{"n_head": 4, "positions": "rope", "optimizer": "adamw"}
Each number is 128 + 32 x the weight over its row's rms, rounded and kept within 0 to 255. Layers, rows and columns count from 0. The size above them is the row's rms in percent of the matrix's.

# layer 2 MLP down, 256x1024, rms 0.0105, rows 0-104, columns 320-383
size [101 101  86  84 100 108  99  94  98 109 105 111 111  97 106  95 103 106 118  91 107  96  89 105 102 102  92 108 107 113 100  95  83 105  90  84  87 100  89  89  90  98 116  97  98 103 107 102 116  96  86 102  77  99  84  93 110  99 101  94 107 103  94  84  89  95  86  87 115  97 103  93  87  93 102 102  97 108  98  94 102 115 103 101 103 102 119 114 109 105  99  94  75  93  92  92  96  96 111 104 111 118  88 124  94]
[[113 141 122  79 186 148  95  87  64 125  48  70  81 142 106 118 106 128 170 171 119 120 119  94 157 131 130 160 174 161  67  94  79 141 144 113 161 105 190  66 181 187 136 127 109 110 108 108 114 145  53  86 151 101  93 147 147  69 153  91 118  99 106 119]
 [188 167  97 217 140  71 160 128 184 124 113 169 136 113 140 109 127 139 127  74  95 101 113 114 159  79 145  88  74  96 158 141 153 122 148  74 158 151  88 110  83  98 185  94 100 154 106 194 138 152  87 115 148 143  92  89 165 165  89 132 147 123 140 137]
 [110  95  98 130  84 165 141  94 127 133  92 172 145  98 128  41 143 155  83 128 176 169 122 107 158 111 126  77 101  90 154  27 179 117 122 116 148 108 120  85 139 109 112  84 166 101 129 171 197 127  83 161 117 144  80 116 112  73 138 176 140 135 121 134]
 [ 72 152 123 105 117 144 121 119 132 116 129 197 134 155  80 115 147 161 116 141 181  75  94 116 121  88 195  80 148 158 124 183 104 169 192 101  92 125 112 129 106 132 141 125  70  66  66  90 127 163 159 116 134 134  98 156  54 127 155  82 117  99 139 113]
 [138 154 167 128  94 147 131  98 130 123 117 131 150 166 140 165 156 113 154 146  59 125 126 141 108  84 111 157 140 147 150 106  91 124 119 154  72 131 143 130 118 161 118 139 132 146 148 113 111 154 162 122 175 130 136 168 132 131 117 135 113  86 135 171]
 [ 68  93  90 121 138  97 132 180 118 127 153 138  95  84 110 158 141  98  98  85 159 109 130 159  75 156  85  94 108 119 104 123 160 146 125 119 122 139 104 151 106 106 120  92 127 159 117 125  96 124  77 196 146  84 155 124 154 141  50 146 114  98  68 140]
 [136 132 123 145 127 145 123 150 110 129 134 156 151 130  57  76 111 130 127 149 174  85  95 101 176 183 148 133 134 168 104 120 112 167 145  84 160 121 152 108 120 105 144 111 133  98 114 131  83  92 101 112 134 134  49 109 164  93  82 176  87 107 162 154]
 [142 105 152 103 171  79  71 164 149 146 155 133 157 117 119 107 138 126 154 188  67 167 159 106 105 122 142  74 129 131 142 161 146 129 130  97 135 126 129 121 143 117  89 133 116 109 141 132 107 114 148 146 137  88 159 139 157 122 133 197 126 141 135 194]
 [167 133 118 112 168 149 116 167 164  79 107 163 181  95 137 150 158 119 116 143 114 141 127 127 155 164 174  99 110 165 159 211 173 132 125 205 113 110  50  72  71 152  94  79 146 157 172 132 179 169 111 110 122  96  67 131  79 134 115 141  80 126 140 191]
 [ 86 182 149 133 163  75 145 121 149 140 132 113 140 135 134 170 165 150 114 106 153 112 139 137  86 176 110 134 101 104 126 130 125 154 100 146 157 141 115 170  86  86 133 154 134  54 106 137 139 154 129 111 151 101 150 127 136 146 117 104 102 160 114 138]
 [191 129  74 142  96 123 122 166 145 155 123  56 170 116 136  80 106 158 148 106 170 103 140 120 172 152 109 118 148 150 125 121 155 132 170 159 139 121  94 110 113 151 180 109 134  97 158 120 120 118 134  63 102 152  91 129 145  83 139 131 134 122  63 113]
 [ 88 153 192 125  80 135  96 143 132 163 190 155 156  81 103 110 198 107  92 115 142 124  63 151  93 144  61 145  99 133 100 160  99 119 126 104  82 102 139 119  85 147 127 131 116 137  68 143 124 114 102 184 130 127 192 155 214 174  81 131 140  69 126 170]
 [124 100 147 180 143 122  79 157 128 106 158 190 150 173 101  60 158 181 133 148 119 139  94 104 148 121 140  84 115 128 110 181 161 123 141  91 128 132 147 163  72  94 112  87  83 106 106 134 121 166 145  58 141 195 156 125  71 127  85 165 114 127 166 163]
 [128 123 139  72  63 168 141 127 107 121  85 135 157 148  58 128 119 142 149 137 136 131 122 159  83 136 117 165 175 176 116 149 106 114 158 112 134 127 119  99 130 181 134 103 117  90 142 115 112 105  88 107 141  94 125 117 143 164 137 149 112 116 135 122]
 [ 77 151 147 153  76  95 146 135 114  73  50 173 159 156 112  73 137 152 108 130 136 106 122 127  97 124 175 109  60 123  88 151 174 114 159 111 166 120 106 142 114 125 165 149 134 148 168  77 124 144 155 108 124 192 109 135  81 152 157 164 164 123 177 132]
 [ 59 101 182  92 129 114 174 139 114 140 142  88  55 108 157 102 125  78  96 139 115 102 157 155 163 150 107 104 111 146 119  75 105 129 123  94 144 124 105  45 145 113 104 129 117 167  97 160 161  99  80 118 152 163 148 165 135  95 105 144 186  74  93 144]
 [ 96  63 176 115 167  84 164 147  92  98  81 104  81  78 133 133 173  68 174 107  93 135 153 134 131 150 112 136  70 117 121  69  80 172  85 147 128 113  85 104 153 150 117 102 101 175 166  98 169 199 153 167 135 108 136 130 163 115 154 105 194 130 112  92]
 [ 82 161 153 119 119 103 150 135 120  71 129  92 132 149 162 123 129 137 114  72  83  93 172 170 193 129  79 110 108 124  73 128 105 174  92  71 118 127 197 104 182 139 129 150 109 128 124  89 131 126 110 121  91 158 103 141 117 115  57 141 161  88  99 129]
 [ 61  80 163 134 172 151 101 116  91 114 114 162 139  78  90 134 116  98  79 117 213 109  87 131 141 123 197 102 126 114  96 133 113 197 116 103 149  84 119 152 121 146 107 148 109 110  81  90 141 182 104 182 154 142 149 143 110  88 151  64  89 144 170  79]
 [123 194 106 148 103 134 158 137 192 160 104 111 152 139 135 142 137 129  71 157 115 110 122 135 145 120 102 139 135 115 143  81 168 120 188  99 111 129 146 107  40 140 147 163 125  98  78 127 121 157 104  90 182 179  94 139 126 140 154 113  90  83 139 197]
 [150 174 128 127 206  97 108 124 153 148 141 149 158 190  88 117 100 116  94 137 150  93  97 110 162 103 117  90 148 119  85 145 105 152 134 125 152 107 143 181 129  96 115 114  88 153 135 165  79 125 183 152 118 100 131 124  82 121 126 146  60 134 151 145]
 [143 143 141  87 124  91 130 123 197  76 144 109 135 107 209 113  34  94 136 181 118 109 178 102 133 147 147 139 136 130 194  95 224 118  79 143 157  98 150 129 144  99 124 113 153 122 138 188 126 104 192 137 123 110  88 143  89 151 196 155 150 156 143 176]
 [ 94 108 129 148 114 174 147 120 133 129 126 112  92 112 158 134 109 154 109 165 160 154 163 143 113 144 123 129 128 132 151  64 210 111 133 127 143 128 151 145 163 125  77 138 106  86 153 130 130  99 161 127 118 131 104 165 125 143 172 176 208 125  99  90]
 [ 66 175 202 103  97 113 106 107 167  76 174 114 147 107 156 155 111  94  97 177 163 126 114 138 102 103 192 169 172 138 169  91 133  83 139  95 171 118 144  84 124 132 157 141 143 150 155 173 100  95 163 125 100 145 127 134 109 100 189 133 195  79 123 133]
 [132 139 176 124 172  62 131 167 216 150 161 107 115 100 157 142 164 113 167  90 140 133 111 121  64 123 127 134  95  89 140 118 145  78 156 180 116 103  96 133  71 101 167 125 117 113 111 115  97 199 136 134  97 151 137 195 162 210 118 104 177  76 127 136]
 [ 88 174 142 110 133  99 193  89 170 140 155 107 106 152 151 195 178 141 111 139 114 184 128 133 120 106 104  83  82  71 143 125  94 132  94 144 104 119 113 152 146  53 112 165  88 153  95 146  98 150 136 177  89 122 140 151  90  90  87 125 150 123 144 194]
 [ 44 130 132 137  97 153  72  88  41 104 156 173 130 146  98  67 136 139 148 147 153 163 159  92 129 110 126 142 149 144 113 134  65 143 157  98 154 120 144  92 108 119 108 134 120 108 123  69 137  63 166 165 172 105 130 159  62 100 119 115 167 142 107  98]
 [104 147 122  66 117 151 125  91 114 135  80 140 134 220 130 130  89 118 103 158 139 157 147 134 116  51 183 189 130 166  97  94  99  79 154 160 115  79 127 169 180  94 113 146 139 123 201 146  82 141  73 132 135 120 133 160 103  67 141 128 135 151 162  83]
 [148 148  96 175 106 103 100  58 211  89  95 123 169 155 109 145  81 121 143 170 106 101  99 117 171  84 145  81 119 105 123  99 167 110 153 149 125  93 104 163  76 134  88 135 142 219 113 114 114 147 157 118 189 175  71 140 110 113 149  87  69  88 132 140]
 [125 108 141 109  97  90 119 137 148  98  77 150 130 105  87  91 182 105 104  59 129 152  74 129  84 107  93 142 154 110 128 116 120  62 109 102 136 164  95 164 102  56 142  95 140 154 113 142 127 199 146 115 165  99 160 123 178 175 104 146 173 118 119 156]
 [186 102 143 110 151 127 187 151 147  98  80 132 154 121 113 132 101 148 139  87 138 110 137 156 135 198 171 168 142 102 143 122 180 113 114 135  94 113  98 135  91 125 132 130 157 114 183 114  93 159 108 146 135 109 123  99 125 142 105 130 126 116 138 158]
 [129 115 139 153 172 183 141  94 174 186 131  66 112 131 138 180 154 180 142  86 140 160 147 164 119  86  96 115 160  76  60 183 128 159 110 149 115 152 181 134 187 132  89 152  79 131 132 123 107 164 145 129 141 175 115 114 146 111 101 164  60  92 124 115]
 [168 134 145 129  99 129 141 128 169  71 108 121 145 122 144 155  98 141 103 135 114 124 142 151 128 149 146 154 111 145 125 143 165 126 118 162  95 106 149  98 128  98 114  86 211 145 157 132 151 132 118  94  80 176  79 115 152  74 155 117 121 131 203 153]
 [ 82  67 154  60  66 133 104  85 155 113 196 182 136 142 154 140 168 104 102 123  99 140 116 176 102 150 117 123  94  92 137 115 116  77  70 112 117 117 144 157 136 124  44 110 122 137  87  85 152 124 110 114  70 115 159 128 116 136 138 105 133 156  71 116]
 [112 135 183 145 120 123 122 100  67 184 152 155 174 143 120 125 196 102  56 100 124 100 108  83 100 133 107 136 140 137  79  86  84 157  93 106 154 154 121  93  94 101 127 140 152  99 143 194 153  70 146 172  87 191 172  82 124 116 143 175 142 146 143 189]
 [176 130 163 107 143 159 100 153 155  73 120 139 172 101 134 141 134 135  90 136  92  87 146 164 139 105 183 126  62 158 177 138 180 103  70 215 158 108  84 115  95 110 109 147 177 125 195 158 126 111 114 169 129  58 124 199  93 132 148 155 120 167 144 174]
 [151 170 128 126 139 133 120 150 134  88 109 119 106 125 105 167 150 105 155 177 134 104 163  99  88  71 124 163 143 112 154 145 133 111 172  76 118 150 107 142 159 133  94 153 110 147 137 198 105  82 131 160 164 138 107 131 106 119 138 104 120 110 143 129]
 [127 119 150 103 182 106 140 155 101 141 112  92 108 162 118 151 187  99 134  56 148  64 132 138 114  91  97 147 130 115 105 149  86 158 110  99  82 119 122 145 161 132 225 117 153 113 124  84  79 147 143 109 160 166 119 166 191 138  61 142 125  89  99 150]
 [136 152 111 143 130 116 154 147 102 144 111 175 121 121 111 102  78 105 121 158  52 151 174 169 123 152  95 183 126 118 149 146 172 129 174 135  60 163 124 122 102 133 125 121 128 148 123 175 157 125 155  78 142 156 153 111 126 192 131 163 123 139 117 123]
 [171  90 156 122 149 179  95 126 162 154 103  83 127  51 138 123 159 140 114 121 179 131 138  73 151 118 112  77 185 150 121  61 155 164  96 115 156 119 202 122 152 125 125 157 148 133 150 128 124 186 115 182 163 139  79 107 182 117 207 158 153 194 152 156]
 [105  76 141  95 167 185 170 119  90 207 101 145 108 121 126 126 198 116 126 137 133 187 124 107  82  60 119  93 158  98 156 111  80 113 130  90 124 132  90 170 156 120 106 152 118 126 167 154 114 137 149 155 126 128 147 158  92 105 137 190 135 114  55 149]
 [141  90 129 142 119 184 152 117 156 104  80  77  94 114 174 140 156 210 129  79 119  91 129 180 122 142 110 147 144 147  87 112 187 144  55 109 148 164 158 121 142 148 111 125 122  85 133  74  86 127 121 117 131  81  68 162 191 146 108 134 131  88 158 164]
 [104 146 139 100 112 207 115 104  96 111 211 141 113 112 138 168 129  84 130 152 147 206 139 115  84  58 174 129 106 122 122 166 130 136 147 141 130  95  94 138 109 118 139 127 162  97 122 134  82  87 110 135  84 132 148 126  61 136 131  62 191 152 193 126]
 [155  84 155 138 156 135 198 158  80 154 126  97 108 132 162 146 193 118 148  82 143 157 167 106  68  83 154 154 122 110 159 144 127 130 120 138  94 119 117 102 159  72 160 129 116  92 133 136  93 177  87 138 114 141 110 139 109 137  77 124 186 139 171 138]
 [ 99 122 114  47 159 122 101 108 173 115 107  99 120 119 109 138 160  84  58 115 157 169 113 156 144 118  91 131 109 112 132  98 159 144  67 159 118 109 210 172 152 110 125 102 163 103 107 186 126 118 149 219 132 141 158 202 154 114 133 134  84 135 171 109]
 [149 151 129 105 115 127 154  54 156 174 165  73  78 159 199  78 100 122  75 132 204 110 114 173 125  77 107 168 171  83 149  91 123 114  84 130 132 111 193 132 150 126 139 142 107  91 101 135 117 116 140  88 118 159  95 127 140 121 112  92 153 142 127 142]
 [163 177 125 121 102 145 164 142 189 150 191 133 164 127 184 144  82 136 130 118 170 105 142 122 165 142 126 104 130 130 170 103 156  65 143 155 112 107 175 120  68 137 126 183 185  71 197 112 102 124 107 111 108 100  89 147 128 119 133 144 103 133 128 141]
 [137 141 102 125 138  96  94 135 136 133  99  91 160 118 112  79 101 188 158  85 150 140 136 165 114 173 107 141 114  87  78 224 177 142  82 143 138 142  97 115 113  98 152 133 151 165 107  96  96 156 111 111 173 188 151 129 134  91  68 142  95  89 189 156]
 [153  74 185 134 150 152 123 170  64 137 109 144 136  97 159 121 159 130 157 140 100 183 116 129  98 147 144 195 103 182  96 159 160 168  87 132 116 102 143  75  95 182 137 111 103  60 122  97  78 191  98 104 117 149 161 183 157 153 108 131 161 101 142 173]
 [120 159 161 153 116 167 108  92 110  92 130 207 154 129  91 150 165 148 122  93 140  96  82 186 114  56 161 112 122  96 169 163 115 132  97 151 105 122 135 182  73 104  64 142 125 102 139 139 104 118 155 173 137 150 143 124  88 133 132 109 141 162 169 178]
 [132 135  84 113 108 101  83 143  92 139 128 143 113 173 108  99 142 133  94 141  95  94 160 160  64 115 141 155 171 164 127 165 103 147 157  80  95  93 114 114 115 151  80 122 126 113 104  90  81  67 116  76 106 105 152 176 156 104 171 166 148 146 112 144]
 [149 126 127 145 194  64 144 167 135 122   0 121 145 122 128 121 127 185 149  89  91 102 140 120 154 154  98 161  72 147  85 173 120  86 135 165 100 144  72 123 108 141 142 138  98 173 171 131 142 193  80 111  96 152 151 132 173 123  50 196  90  66 124 141]
 [ 62 169 124 186  89 146  94 105 128 189  83 147  94 121 140 163 163 157  88  69 121 112 142 131 125 130  59 165 212 125  63 125  85 164 184  30 103 113 139 133 103 146 108 101 139 135  88 150 147 113 137 122 188 157 155 110 211 155 147 135  88  95 148 171]
 [129  65 157  71 129 141  93 122 142 145 140 115 145 141 174  72 147  99 138 116  87  92 164 158 117 175 135 208 163 161 131 161 152 151  80  88  88 132 145 127 157 142 141 115 174  39 127 106 127 126 166  67 122 172 124 117 204 160 127 115 130 127 119 155]
 [150 186 157  92 108  65 194 137 149 135 121 135 145 174 141 144 148  69  91 147  99  84 155 141  64 154 167 158 106 133 155 137 133  99  91 153 130 159  84 126  82  86 188 123 135 113 147 158 114 137 186  65 117 105 135 105 149 162 135 123 133 128 135 175]
 [ 67 107 138  52 104 134 113 131 133 175 109 135 118 119 107 100 160 123 123  97 115 185 135 135 103 110 121 145 169 155  91 120  97  80 184 134 113  62 127  94 171 162  76 189 174 133 139  62 132 171  29 110  99 125 169 146 193  83 162 110 109 109 134  91]
 [100 133 110  72 164 129 138 116 117 132 130  90  67 139 147 165 113  92  93 146 152 147 168 152  62  98 143 140 155 134 139  88 120 168 167 160 117 114 115 153 134 145 159 151 136 180 147 144 111 141 135 129 145 143 130 109 107  99 161 106 131 148 136 114]
 [ 77 157 121 164  93 105 141 131 124 139  86 135  69 122 166 122 123 142  56  89 122 121 124  84 132 158 119 145 130 121  91 133  96 154 112 117 103  97 142 118 141 149 133  96 115 153 109 176 133 153 129 211 182 141  81  95 136 107 132  98 125 130 131 102]
 [143 147 151 124  93 108 137  84 116 153 123 123 123 166 117 134 153 155 102 115  66 113 149 198 141  72 122 109 156 108 148  94  94 151 137 129  62 153 130 112 182 125  48 177  80 194 147 137 110 102 114 163 113 127 145 150 159  97  52 196 151  87  97 138]
 [125 104 152 149  99 125 119 161  86 129 221 105  92 113 101 116 125  98 116 136 130 125 138  73  76 134  70 100 116  96 126 101 124 100 125 161 144 183 117 195 103 132 106 110 188  98 127 132 130  83 134  87 117 108 173 123 142 101 106  91 119 169 133 122]
 [129 209 131 128  75 140 104 109 140  46 138 113 127  87 150 154 109 107 149 104 148 133 153 119 127 145 125 155  97 152 119 101 156 111 127 171 135 146 128 148  79 106 108 132 160 109 146 112 103  96 124 117  99 132  81 118 130 108 172  95 136 144 177 155]
 [121 188 137  97 144 146 170 172 189 158 120 139 136 184 155 167 105  85 110 136 136 132 160 145 148 152 128 124 124 154 153 172 140 151 146 158  62 134 112 151 135  99 154  87 172 125 135 173 130 113 182 134 174 132 115 110 127 135 105  89 119 153 130 141]
 [184 125 100 148 120 102 133 155 166 101 126  51 156 140 131 125 164 122 160  86 153 116 184 135 144 117 135 108  99 142 162 108 192 132 115 160 150 195  92 161 104 105 138  54 194 138 175 164 130 163 154  62  89 173  96  85 140 104 100 172 120 122 131 176]
 [116 143 150 131 133 104 141 126 171 135  64 143 112  92 153  99  90 108 129 113 111 101 148 150 124 129 108 125 116 151  98 134 105  89 150 132 124 134  65 112 130 172 137 117 146 195 134  87 153 138 122  77 128 171 121  88 157 114 134 112 139 141 148 100]
 [ 57  72 129 114 146  97 113 178 130 119 135 154  86  97 147  95 134  79 124 166  86 155 129 110 103 175  90 137 147 126 137 112 184 105 104  82  98 123 112  71  93 150  98  60 111 131  87 132 102 119 150 119 111  78 160 145 109 143 150 155 172 118 104 173]
 [ 91 159  84 162 111 135 167  81  99 129 109 132  61 142 155 120 153 221  96  94 135  75 152 124  76 139 175 141 152 147 108 141 129 137 130  82 160  75  50 107  81 115 159 138  60  65 141 132 150  50 127 120 148  98 148 143 135 102 107 124 168 155 110 137]
 [101 111 129 121 109 177 116 155 154 108 150 233 155  73  99  80 123 135 110 116 143  97 119 112 184 222 145 144 136 119  94 149 191 178  89 140 104 101 219 149  87 183 108  50 151 133 122 130 158 136 190  92  92 142 131 149 168 174 188 116 131 150 143 131]
 [160  98  94 158 155 122 123 158 122 150 155  62 104 128 125  66  87  83 182 148 172 171 120  94  95 191 133 114 120 109 121 110 125 124 128  87 170 156 136 115  86 116 101  91 161 109 103 145  97 104  98  57 167 109  97 157 161  99 177 120  88 142  96 117]
 [151 115  55 171 124 132  81 136 100  68 113 125 156 117  82  69  92 159 146 115 122 139 109 106 204 110  79  79 140  92  62 153 129 118 127 109 195 112 169 100 124 145 133 122 149 139  82  83 180  92 110  74 157 117 128 145 114  85 139 101 128 129  86  84]
 [142 132  52 135 174 128 112 146 126 112 102 102 165 147  70 123 112 125 117 139 141 143 104  66 165 110 149 126 156 172 133 101 156 143 170  90 175 175 160 146  91 128 171 106 180 111 132 104 118 155 136  64  95 140 104  81 152  91 157 109 116 144 126 109]
 [105 130 167 141 101 148 108 124  91 124 127 137 145 193 129 131 124 134 145  85  98 156 145  55 110  81 132 176  76 174  95 129 101 128 159 138 136 105 148  56 120 166 172 117 153 113 167  95 101 169 125 145 126 156 147 151 121  98  72 104 153  88 155 122]
 [126  83 162  89 191 139 147 146 161 131 151 137 133 179 161 124 153 122 168 113 123 148 109 157  51 110 125 117 130 101  95 162 138 103 131 152  85 122  83 100 157  87 156  76  75 135 133  76  79 173 142  86 107 117 140 189 100 116  79 128 146 122 136 124]
 [155 147 173 124  76  97  59  94 120 140  56  73 175 116 175 161 148 150 101 185 104 149 118 158 111 122 124 139 111 182  87 154 137 160 135 157 129 102 153 139 126 148 116 180 104 127  82 131 116 173 139 113 145 162 134 139 123  91 206 170 118 152 174 129]
 [ 75 132 106 145 124 140 129 106 171 111 128 130  69  81 128 158 178 119  62 119 111 120  95 114 102 115  81 127 159 117 123  52 157 121  61 123 149 156 154 142 117 157 125 122  70 141  54 159 139 136 166 118 139  70  99 148 193 166 159  85  90 170  82 153]
 [143 147 115 146 136 139 127 104  93 132  88 148 119 143 104  53 100 186 146  98 192  88 114 108  80 160 124 137  96  84 108 123 136 119 117 159 155 147  94 156  92 141 154 166 110 133 157 110 145 162 150 104  83  95 121 115 149 127 130 174 119 150 112 137]
 [200 183  76  86 155 139 139 144 108  55  83 115 125 141 118 197 106 165  95 185  80 147 147 134 156 197 147 128 121 135 133  98 143 106 138 185  86 179 113  92 104 160 205 124 185 133 151  67 131 163 144 124 145  68 108 113  91 159 148 153 142 109 116 170]
 [142 164  63 140 120  98 140 133 144 153 166 180 141 123 143 151 140 130 110 135  81 132 138 160 128 179 158 104  63 155 174 134 130 128 138 121 168 157 120 165  75 126 135 152 101  87 153 114 129 122 142 139 123 133 177  89 121 153 102 165 117 133  96 100]
 [131 129 103 104 106  99  82 139 114  85 167  88 123 177  80 156 125  76 133 129 122 136 160  69 128 128  89 107 110 156 114  50  76 137 141 105 142 165 157 185 161  63 154 126 165 170 119  99 123 106 146  93 116 152 139 155 132  94 115 123 121 159 103 133]
 [ 91 121 121  88 170 153 107  90 130 115 124 120  48  93 103 108 127 113 157 140 143  77  74 125 160 132 134  96 171 122 141 121 123 131 173 100 125 131 144  80 142 163 115  90  77 103 100 138 126 121 122 123 152  77 122 113 127  77 113  92 134  70 104  71]
 [158 127  87 185 123 131  83 140  90 161 172 126 139 134 128  82  63  95 190 183 116 183 107 107 133  93  75 193 144 115 159 122  72 131 161 124 143 104 147 123 129 136 113 124 111 175  84 157 125  95  98 130 120 140 149 123 159 129 149 117 153 145 130 121]
 [135  73 122 148 118 109 121 106 147 139  97 131 121 149 166  94 183 117 132 172  75 138 109 127  92 118 110 142 147 131 116 120 176  99  87  93 118 105 108  89 129 125  71 101  74 157 116 177 112 148 175  92 184 101 141 148 113 123 169 135 120 131 143 163]
 [ 62  66 215  88 108  97 141 120 142 117 140 120 107 105 173 143 126 125 122 200 125 145 150 180 126 193 200 175  76 130 125 124 164 113  90 104 113 154 100  90 163 133  69 143  79 114 158 130 126 129 104 170  79  90  92 146  94 138  98 168 146  88 144 162]
 [144 151 124  79 159 161 113 144 137 115 180 128 141 144 144 136 145 113 121 165 188 153  93  77 116 158 227 127 110 201 159 159 165 115 186 188 105 110 141 133 112 121 187 111 168  83 143 128  98 149  83 122 115 136 149  89  83 148 136  95 127 122 193 112]
 [141 155 113 175  98 120  72 121 123 120 152 176 170 163 119 139 113 130  95 134 122 122 128  81 111 117 135 167  76 158 122 138 155 133 168 105 126 115 230 155 123 168  84 146 143  91 123 149  94 155 136 151 111 159 136 138 150 155 138 168  84 109 196 169]
 [ 74  88 138 142 115 112 131 143  67 165 143 104 137 148 116 143 116 126 109 168 125 119 168  94 151 164 136 115 112 110 118  54 110 153 169 130 168 127 169 118 187 125 140 111 179  96 158 129 187 145  99  94 128 132 132 141 103  83 164 137 161 133 130  76]
 [142 103 125 117 135 112 177 161 103  89  81 111 116 150  91 167 101 117 157 149 120 113 146 160 153 138 127 149 170 127 134 100 114 101 140 103 119 113  69 140 141 133 161 175 145 130 168  77 127 164 141 112 160 111 125 148 102 120 112 121  86 121  48 116]
 [164 174 117  96 114  85 101 159 191  93 109 187 182  98  97  99 118 113 105  86 112 125  61 148 138 174 146 117  80 120 153 141 150  86 132 122  95  93 160 185  95  99 176  52 136 184 108 145  85 185 106 142 105 167 148 111 166 123 101 134 122  99 188 148]
 [ 83 178 139 128 117  48  56 127 135 144 141 108 138 130 116  81 106  89 126 189 108 119 117 128 186  92 104 121  80 147 105  55  79 101 167  84 160 111 192 169 145 144  78 159 141 160 102 120 129 131  57  99 137 168 122 181 172 106 136 136 107  73  95 109]
 [150 142 114 130 142 178 128 123 144 170 165 108 116 130 177 125  97 112 130 185 150 202 105 141  90  85 164 112 129 156 172 152 155 136 197 210  90 119  78 153  80 144  94 131 151  94  97 128 148 111 103  98 140 119  83 131  96 100 107  73 168 133 135 135]
 [128 186 151 193 104 110  88 150 121 180 116 158 170 166 130 155  96 140 146 143 111 114 130 146 152 189  67 126 124 117  44 151  85 126 150 164  63 108  83 122  67 147 112  74 155 153 138  98 115 134 156 122 163 143 166 151 148 164 123 142  65  92 115 170]
 [100  85 130 140 102 157 138 120 121 149 145 181 109 143  99 101  87 139 171 125 143 111 138 109 142 152 162  88 127  85 137 145 137  90 133 114 138 166 134 137 148 123 134  82 161  86 147  86 187 120 124 102 160 134 148  69  97 172 148 101 163 150 115  94]
 [161 188  77 157 130 157  98  65 121 112 112 128 147 158 132 131 100 137 134 108 123 114 103 102 177 105  97 112  86 148 103 169  98 142 129 112 153 135 135 167 151 170 131 114 131 123 116 121 164  86 116 102  96 162  91  77 124 135 149 113 159 110 165  85]
 [ 98 171  97 149 120 130 128 153 142  66 139 144 150  70 137 122 109 172 140 119 196  76 127  74 123 161 126  73 136 134 101 141 154 102 145 127 167  69  94 109  89 188 189 108 115 145 176 112 166 119 152 117 108  97 105  98 172  99 169 120  82 170  86  91]
 [100 145 127 152 171  97  78 134 183 116 100 130 205 151 171 168 100  90  86 166 153 145 110 125 114 133 162 139 111 139  98 130 172 169 151 125 160  98 155 188 161  89  66 148 154 168 128 159 111 163 178 154 160 171 136 135 110 130 193 111  58 139 183 155]
 [155 152  67  98 151 121 180 156 117 182 113 144 150 121 136 113 114 116 121 116 144 133  86  79  89 137 107 168 157 121 123 138 155 108 172 108 111 120 118 108 168 168 179  97 140 124  94 147 124 120 120 108  90 137 107  87 146 183 170 122 137 107 101  74]
 [143 134 102  67 159 121 155 121 184 110 152 133  35 189 138 145  63 141 113 181 128 140 115 153 154  92 156 138 151  86 115 132 166 116 158 132 120 108  75 137 160 123 161  89  96 130 116 166 147 113 130 140 144  81 114 150  62 145 162  92 113 108 124  89]
 [126 112 131 135 132 147 162 101 124 144 133 109 163  94 188 117 100 147 131 120 165 116 142 130 147 205  66 118  67 175 120  45 114 131 138 167 148 138 151 124 138 134 145 111  87 117 182 173 193 106 136 101  50 147 122  67 106 130 156 191 114 156 106 111]
 [140  67 121 133 167 148 190 174 108 128 128  95 129  98 145 163 141  79 159  88 183 139 111 116 213 156 126 130 101 144 148 116 104 163 119 151  79 164  84 107 150 158 168 119 156 113 131  90 108 151  98 150 118 133  68  83 139 109  96  89 116 132  66  70]
 [ 98 124 147 123  90 158  72  70 133  97 135 137 169 114 132 113 137  84 100 153 110 119 133 130 129 125 111 167 148 162 133  39 117 131  86  92 179 121 158 101 119 129  72 137 158 135 111 205 124  48 114 168  85  84 146 151 123 122 147 170 139 132 132 169]
 [135 119 136 170  92  87 119 106 138 167 129 121 162 128 103 152 169 135 110 150 110  95 164 140 111 186 125 137 107 143 116  72 101 147 153  99 110 144  95  95  81  77  74 159 139 147 148 162 146  46 120 133 119 148 151 109 176 116 115 182 102  91 121 155]
 [159 117 126  96 160 128 173 187 142 109 115  46 116 173 137 192  89 114 153 116  95 118 141 110 136 145 193 108 137 143 159 127 177 170  92 197  83 151  98 100 140 121 182 163 121 109 170 109  20 131 120 195 138  85  96 142  87 120 141  85 135 119 122 150]
 [172 154 105 204  98 146 110 144 130 126  67 133 183 143 127 102 132 141 162 129 109 134 163  85 168 132 109 135  78 144 154 165 113 106 150 129 145 102 105 180 113  92  83 125 158 112 133 167 140 108  90 113 137 144 143  69 131 148 101 157 105 148 147 165]
 [ 90 155 141 108 139 131  74 130  91 100  88 142 128 130  65 172 108 186 131 139 156  94 132  81 106 113 149 117 147 129  78 163 136 138 214 135 108 111 164 144 152 151 156 102 133 131 176 112 148 110 173 173 153 118 125 146  53 111 216 143 127  93 145  91]
 [113 169 149  81 102 173 131  83  96 146 127 164 143 148 164 132 108  45 119 162 138 134 101 149 116 133 168 200 134 173 112 132  86 146 156  88 104 133 124 135 166 157  85 124 136 131  90  96 138  47  60 112 104 146 152  95 131  89 142  76 132 136 135  82]
 [159 165 109 140  74 130 143 183  99 155 109 155 167 150 116 189 129 161 113 151 111  73 135 129 106 177 131 153 127 155 130 140 137 122 136 146 128 111 170  93 136 182 123 109 120 130 148 117  86 146 149 145 135 114 101 137 111 205 168 119  63 112 138 138]]